Weights of a small GPT-style language model, trained from scratch on English Wikipedia.
Architecture: LayerNorm before each block, rotary positions, untied embeddings, attention and MLP in parallel.
Each number is 500 + 50 x the weight over its row's rms, rounded and kept within 0 to 999. Layers, rows and columns count from 0. Numbers have three digits each. The size before them is the row's rms in percent of the matrix's.

# layer 2 MLP up, 512x128, rms 0.0923, rows 192-383, columns 96-127
104:552562490625517493458415496480484440443448559566518393436526502500443529489460493491518480535403
084:554435370527519495480485561485499520578437495470424532520437519572466516490576506537448564519448
101:463474474498531502561423447508542541574569499508520473463463466474448490525565447542479510473553
113:484436526532549523507462428539482471401477502554474437527490486514536473545513438507554464534507
094:494468514516513484480528500501487434473516563526466419432600553533491436517519561567574547561518
094:458461487452451518506433534545405481525480498588567511440462526517529508472491498486369514427523
091:454458551519588432581510499487457438421485497604462425490472460400505557535523404490449476545470
076:590507481531499497575470549523510489546462487503503520450484591477482449499544517492451564447545
084:441425464533492533572475524596465501509531577415438416495550425553466527484488558483575468496427
104:525410496480568466494499420474552486501428545604528542549414463474458478538552472463507519565503
103:455469516520437457521423393531435454503514589612455418553534599495471524476452500481496469477565
089:470518492528595503461511439530441525463444622475452523595489486488497547495626487575529476468570
113:529565497561556457521541526569510437486488495537504464516475438502469570563502452551482518462463
106:510484546525502420464431492582465384570370469557505402471418554359496509532485425497441389546513
099:485447573524464413438452461566429414548396529595498458532451506434507534501540454516500449467458
096:403485507476479563565499495548449505496489554525592513422590491561547449552510588523524492466466
101:559419457477552476468454509502527471444515534564563532475527449467494500497579570548515421581515
100:410478399454525432464487393528537446514492546529490424558537439542419521557478528540534469511476
089:478488513531441420451528391497462470464476534509422492480493600491532501487552474545527537588508
088:445489460418540461463507467463504505316500592514477457621566460547503471483536443570512490505606
087:490510473572555509482442448475508465411539506481452396580523541491429544498538483516466492465490
103:564421450514508462410483478489457500421459573528440405450451473452483465588505499496532529457489
089:494537553515604453501444421430440462458468495635421441488520474479493575530459484454466551472403
096:493441493549480509524560495512559411527382456605521505578365490451560579409563507594526506494512
105:454518436567587534486472465449444485411560531580507450558500471476556505533547504420516535466471
094:509561471524535448490474451474405468416508498614510424486467535521459531519546454519443546437431
128:461504425551454476496558477499450424419552535639493472507579468460514519504508523559476487445476
093:506437477515516432438510526471328418494456490574487496475404511527486626500495358416488442508508
110:553586485473583438474488527501484489482510522571474518514486503491460552535525525519450496492431
096:402522553556563486536460549441367422444485506584444430489508594445475501582471439478517488602587
105:527627584503553420423418494580413473429463531473417485494513480461472564547571504482513452440421
097:505539446516613544388502465460478527389500531512464459535561502470505481573491478544544429463428
106:578506532538558436398471506442547474490468527485443480494539377399482501515543524507584440542466
101:528481540571465473466483547486394418488468496541488343476541566433460557560470421480485425544545
121:483483524565538478365506403400430487426440593563496513460508484437551453617450500500562423486539
081:426472502565572495489405481503479475470493511553459397551478543495373560495491432504427551475491
096:490517550588534499465544440551440501525489518519489523584445493406448558428471497458400515519603
106:494516609597469485445559447501478494454393481577410437524522546466498530489454479547445531501485
107:559535495571507368467480410501460455593488512527402510506564507481537500535522512479544508503483
107:499510514544436532530502466582500356524495530540481517572468384441445576508613527504549496459455
104:552576505557526459544441433487434490455470523489542511493595454430501509552561506552403487428469
096:457475507529408393442467476467482461509514536546447446469404532428386477558454567512462487514505
098:515475461509495468496441462458494526444492542518464476526470468454487446492496498589486443515594
109:483467539475493427477520503495452461459398525530506509502512466508403566566504542572523404460473
091:500534504563527441445407468461415469439457542511496457560460505512503528473474381379487493409505
098:498467461508531475426534464560406508518409558645514414594420517454457486511423416442496454533495
087:519554555588665487513424552550478420491460535520437432519489474499370611464536460475398587440519
094:520543460550447576539565470519466506499479441465423487545470506536546471544632486589411532471462
105:487442517486558387433554455556541477536496467501551571534407492473483540525581424481543511399421
103:540509543550534434472433559447527496524501516523475511500558421479372534504518541494426496485418
108:543471493572576449448493391475436485416427527543454458504565527380491480601483413526472418521434
084:478518459583545425470445528513410463429484463549432426522492501536430483567508491546416503528483
105:536455484566460505506527465525437452479576540656432518454487541488483519472573514502544458489508
092:498521442514469379527420529489426399488468562510490454537465501497433582456563460505417573472512
100:492552502459478442398497500446563493488483600534510504517412563485514501499464412467510496463556
082:478538526578564490451466500531473447416453530565383457511469539425460563493496395467441557476464
098:462484443553519494470444471472358520447448517587448464533438555460501482534506496538511431496448
109:511436481457469461468524441512557483515475565541466537599410554469478455493598465480508510569525
089:459485454464448407475469469499432448438464504597403368547466560502463599502509473486424544450436
089:615540566510444444568465585501481513525584375463442579442526480474455519544506510542469473508506
098:552397518533590493390480556461512493498428606504518536563414563451578497517552522477483452533515
096:471423463521456466496525429536520463521481501570495497540511492459519531477476507583477510541533
090:457506493567492479520446415540507485461479498552386417540445510476452495496563448465465548481480
094:526491430520555488458437455480472535367522463456556487492581466470515456493443538462465542492451
120:549579508521591462446481479474517465430472459519453485484520428478418535588521530429457554471420
079:459494530582591475493428482517494452466476492536460396567488519472380546480469441514406559480483
113:605552520528516433499504408549520475438455474503440492585517508493412603566588499547488521425377
097:418359447439457543507521554516539487531489613507510437508451555508508454464523392516512454517573
117:455387492519427456493463451517481455472499592544530524529429585448441469545503445508534441591478
113:506505605576614487474574494592441459539437557555546520615505527430445543525619503503509452456458
094:450491477571479548488513479488445486423555483537435432566523538495479483417439495452577445506507
105:478521523501630519550492505493522448528433523492592489538426485460458478517529456520560466621526
086:511450387485594471380460519481456512500493514543450556450483525472577482572530493539508447571488
090:476484534567595496513482470452488508513391502544486484532400497477433509520540453584480455486515
115:479463554505536432432475428488404476466470582494560497475563468447442619559523580541520426503467
087:455574469437456477506491465457536502564551584563462442472444468486439454532518478494313573517509
111:501545500437557528507485441440459542335606529483471448525607494522535499520575491471579546534517
093:586481483486518444437560505481466491489397440562460418535422488499495469504508479526485391530533
102:561547402461497496542508491502482542485473486536524440442566460546563531510618513552590439501528
108:516507453469555369428472441518370505474510551594484488541460505447445476565502532452429474438472
094:526487518535552504545549514477484426492454506623515480527570476432498543485563440403512523491554
095:537417451478478506540544422480439472517461532434424496531478540496510508524638443461457527540491
098:599518506538625512508531421554432530546536541530466434497505466485410556575507514550501428512457
091:474556471597582457441493471515598495433464554494479472531524537455453569505558393490478529422501
103:480549450551516432449525549462395551443579567523481469457547431457539570533531486433565470440471
111:523415510514625435584462492582471526469368495566480472461515435496504473558498439434494526499423
102:489510578522493447449443432447407499476459581518542557492541461454524586608514557555553433524448
130:513519567554582425482498471581476484502485458535489458507550495462419625504602521459454534539460
105:431461493616505461364549560513491463475434495557488409502484565551469492558474520470505490507548
103:506516560514504480593416483457423490509456500560478407536499529448448526469588438433493384459458
107:462442525550507502559412448440471424491459519597559420552487463483524582553525507475444457544487
101:460499546548516508524499498462373393537420495545509546475378527492481524478502435444507407507443
102:505421534521472569582495450462440490431423595510368462434492420411458516526604496505498429517500
099:551564487574593447492455421488456428457513546590478484536491458431467569542582442538393495459453
098:472547591500531521439508504511449442364462580482509458445504457391432536537582536477527490448533
100:515534484491523444447500444508492514429469595497510439465505547503494520551517457508472496488483
092:486503509556494515561491534485486494499478473526441411537500467455449532561442476501507532504464
103:423540518625423533467599484485532484511468441647564471484470549502428512546460458473530455619520
092:499496453475538507541336542483528481461508436484501543488453481435518573407427393504447564437536
104:566499443523411480415576547547419448464478476526534389495448459522479525567525528492527339493483
099:552514594536536437506453503528431481427533547571509386515461490452404605479478465537513486482510
092:495543594481461446449477400437493488502457447647446454531434480401508573490536464542518550560509
081:514539453573521431563436487583546440495466542508508414524456444421445565492486472514450517429447
115:523483394564497420484521457464497512413496519493455522521554474442532496415489505539546491522513
110:534547482490527427499462501488453510420556489489447468524511478399415527530464528491602498583410
099:481514506507514455498395515581501452492459471545475553511486519471547543505584524573460473360461
107:489466487498597486437556484493434489507502661435478511518422441439494463519520422509449414496523
084:533505485555494408496417446461460415437478472518433427524462520529428602538544456484392530488512
102:597514459481563508493443451487519514521497562541423514489444473488430538521578484516499535409459
097:468452518477572496478524487442484480500431561592566551545443525411471475493514503632542420554552
101:539521484547575479459448413560586415495523567555546458555423474454456484575496428535566458541477
096:490489521551544388485433446460461480422505528568466432495482546436425573542550465512485494468487
099:492414424511621520534487474593477481495579524506445408539535518465446493496469459528457544486420
102:556559411535507457503438537547467454485511540464526519518408477433443487625534440571565384463546
091:431542535531516490566547508549540506433552511481451395536545515519488515484420503600499552499507
099:601558512549550442576497485460467471495465500550475499501448527482489509477553492553538484571544
098:461443550548565460532476461473424544367500526611483479524413547526490449531477539564396483515528
098:519510573568438445475477516481380499492490516566558461467518466419461620547495525472515472519527
098:595455532443548486495482461487450507430453506439464495492623463522501472518548549585507434561459
089:487458440577536512491492465509454428451520549502470409539509522499493463492461485502554451599484
103:482503514467462480430461480493474461501487603502462453544578537482456612493596484526540468552481
082:469528491472622488513457478461478412463477534583426420539428496432402597481513411531408522440473
112:471556550530533469438464510522527457411528477529490482540577466416438572603541449503558480434454
108:528434526563556490473437481506408482561414604578546461482480474391567490542483444484449439541496
097:580539509509444520456447432477514315415471543587392441593427524460569452480524409534441486536513
092:497504487516593509491458414568578422467473514485495444515481527453459560505531545579566422564414
085:484473449520459447483502468537465427505537469496434470514441462429467455492446410584468555461380
081:485454557526546494410482508510515451575559501457525574522493570414569485533609475598494467511379
085:516558489537585441498469472519493449486490481588441448515458527485426531505532420526447553451490
098:554458540492472492421488522423556513478375577550486413536612506522440472574509479509532445452491
115:520513512521530491627449484521441474439504519567449401496521576484502466551452514500507548578527
090:486502463613503449451500512551486525444626451504469498557529543499524515500493440487532545489527
087:464562491566502464472477442541515472464487577515428415498475513503504553506519419494517593435479
114:476557486566627499466498391490539467460519519591481389547510455465443500601468492438568452495445
093:444449524539528445469499464525448450366487508610494429527476523435506555552506466503523496536441
102:483403521532607549505530548485488450405458542540495454511461468450511429519507568540532448534439
080:456474501581586480497443486513521444461477550548493390525507546451401551513501452463453574504505
103:568550455527545449415464457521474408502515470602476414505522460487487485577569527465556435490482
101:524450482515492461489458498522463450528419544506436484498436452495431489573598510548492423409521
081:442409587403558521500498515518502481475479533529515485531511424433585535508461490461590505450464
097:471421481563505400482522488495473519519398484528478467491594488509506561469464525483508426465537
113:580447486495606518543487464577579455478519466505484510571444493451531493551468573580550467493453
102:435412456546485466386486406488453510471470539543519532478529505426473574497469482528517451523529
089:450470473515570510513514470495530499444478591516466361534463487445426476524548472414445469460488
092:459514495552466421526447458470438433439477502581429347562517514456417503506520453474408500480513
096:500517518553526511550456455624490452460480464512455499431522425456488487431512448548481478464477
102:543437508575572536507504465572488477495490560547562569555433556493495569512527444546355549455522
111:500454515427506455439456527527394503490512581607499527540519410420456541511509533560544470487469
130:477453445502537532497460454442418451372547539551480462573525486511479493596544479516495476489463
083:510528538575631437488482478507520501414497533580469420521515491487431577521510473536415520440474
111:393508469526446489463533522496380533465434559554452444469483486453581525504468484467562435447586
099:494443526492577463515389482559495468505540498566552430505494553513413490474548428518539488575437
101:587487442512541408406541490457432477488489604601477524510527483474515505558470601500604439471527
084:458503523540543453465458499460484463451457493577438394563488483458443570475503463483423507459456
084:500570412455521481492534448446509505448510535525452396552547377465567541546417451589555436549400
090:468484473635504473499488454582505483513419481533403502492552490473521447524509492555476484532526
097:540575529554595477412471475487469490389438526487548459495505494492549468529541536464597476508464
104:440488463562404474516573457444531443508523536559487563451523405451437576483524506544456501576534
101:513521538477551538428518392478506506510495525596522489509500439466536546540505458528574492527458
105:507484488467468466497491522544516529476513557645475518501512519497449478611492388472457393607493
105:404424429539548545498479443492462467485443547522494455537486504512483443479607550612575500470511
094:524402559600534509466510524538449454517537513493438541515531515394464495454531472497378532430437
120:577427510475525474460504464518449508495470576485452517592424453417416473511539483410441456495561
106:547418400518425528470483473425424520399495584519538546485435499391498459483516537539540425538402
112:537504568585486503449475505527432383545454460506480417486410480457440573497489536442441570532483
095:522532487557545474411450472506437417477545480574446474582466478448453584524555497456448494466548
110:569448558447558497415475517555481459518439520543577546532525504520476542518535484534493464462451
098:523469487497515450411422529489394461527466531550353446515425459446435461513484478515521489508508
101:480473465452505466427509527531420492439482493548448523450430471516518599535541379442555501488436
099:591435506487560455409488519404498485545491574503546518591491440468483579561551561534501415495503
105:521513439514656459476427416570463455520451488533399422501527420406530547529580463502589482523467
097:417522500454455594531505500514553544472540486518468429569531466475519475552482454497543422553526
102:483494519543501500489514425496478505448453531535534444516411457379513511525599505457513470464438
097:426429536515566486466544480484475480487506511543510477460446494465503473499554485550462479581444
122:511586523555526466504410454546464430381557391584493448505562477490549591528463517432546563431490
087:472526508529476497476456536462523410421490513455478494458487517462417572544405486464501607470522
113:528447498531534437536509439501490465424479573644468455488458466438480540584589420486529418496447
112:515444455529523525440529557477494512432479512554530387541424541517458555503536463512506479548525
099:478555521526459433460522520509444432520439487575497480517445503385465622565454442492493567474479
101:527538415574502450508414407534499402438489506575493471583511455459514573556532398480451501469488
113:552558543502530505501447393547509470486519404502476455498551432520541542583561476491558543541397
095:519508541533464403448496468504395500523487554606518461508478511493481565496550447489507456553490
113:592488540490597461464436453559514438547447531473486445562441467485469645510549468525466428490394
110:469559467482532463448511464492464465414492526558469475501574513434482587533556456451551376499439
106:558449465568491447445532508433469504543565471554516415539498508377480559513539511408407538461534
095:547494513556532459541464471485462464415471510640453474513552437433483566493478439438407519507521
105:500614469571543517529526478569534416493539481559469408531472456442397571481547431550466592456461
103:493436459519552472469482456559433494413556449506437418529549515511474495484464442572545437544522
096:468403462567492453394472437512509434526372549536486493560401504535501477480478455499500429451492
089:556487588551484481535458426537484428478477503515511487434462565537425503473485489467425515530581
108:515429474547521428588483463597497461484470461567481457426507505447531460527557499501535436501425
114:466493541471561521509485484566383540485455605508535530628397523435511530432549479481504415509445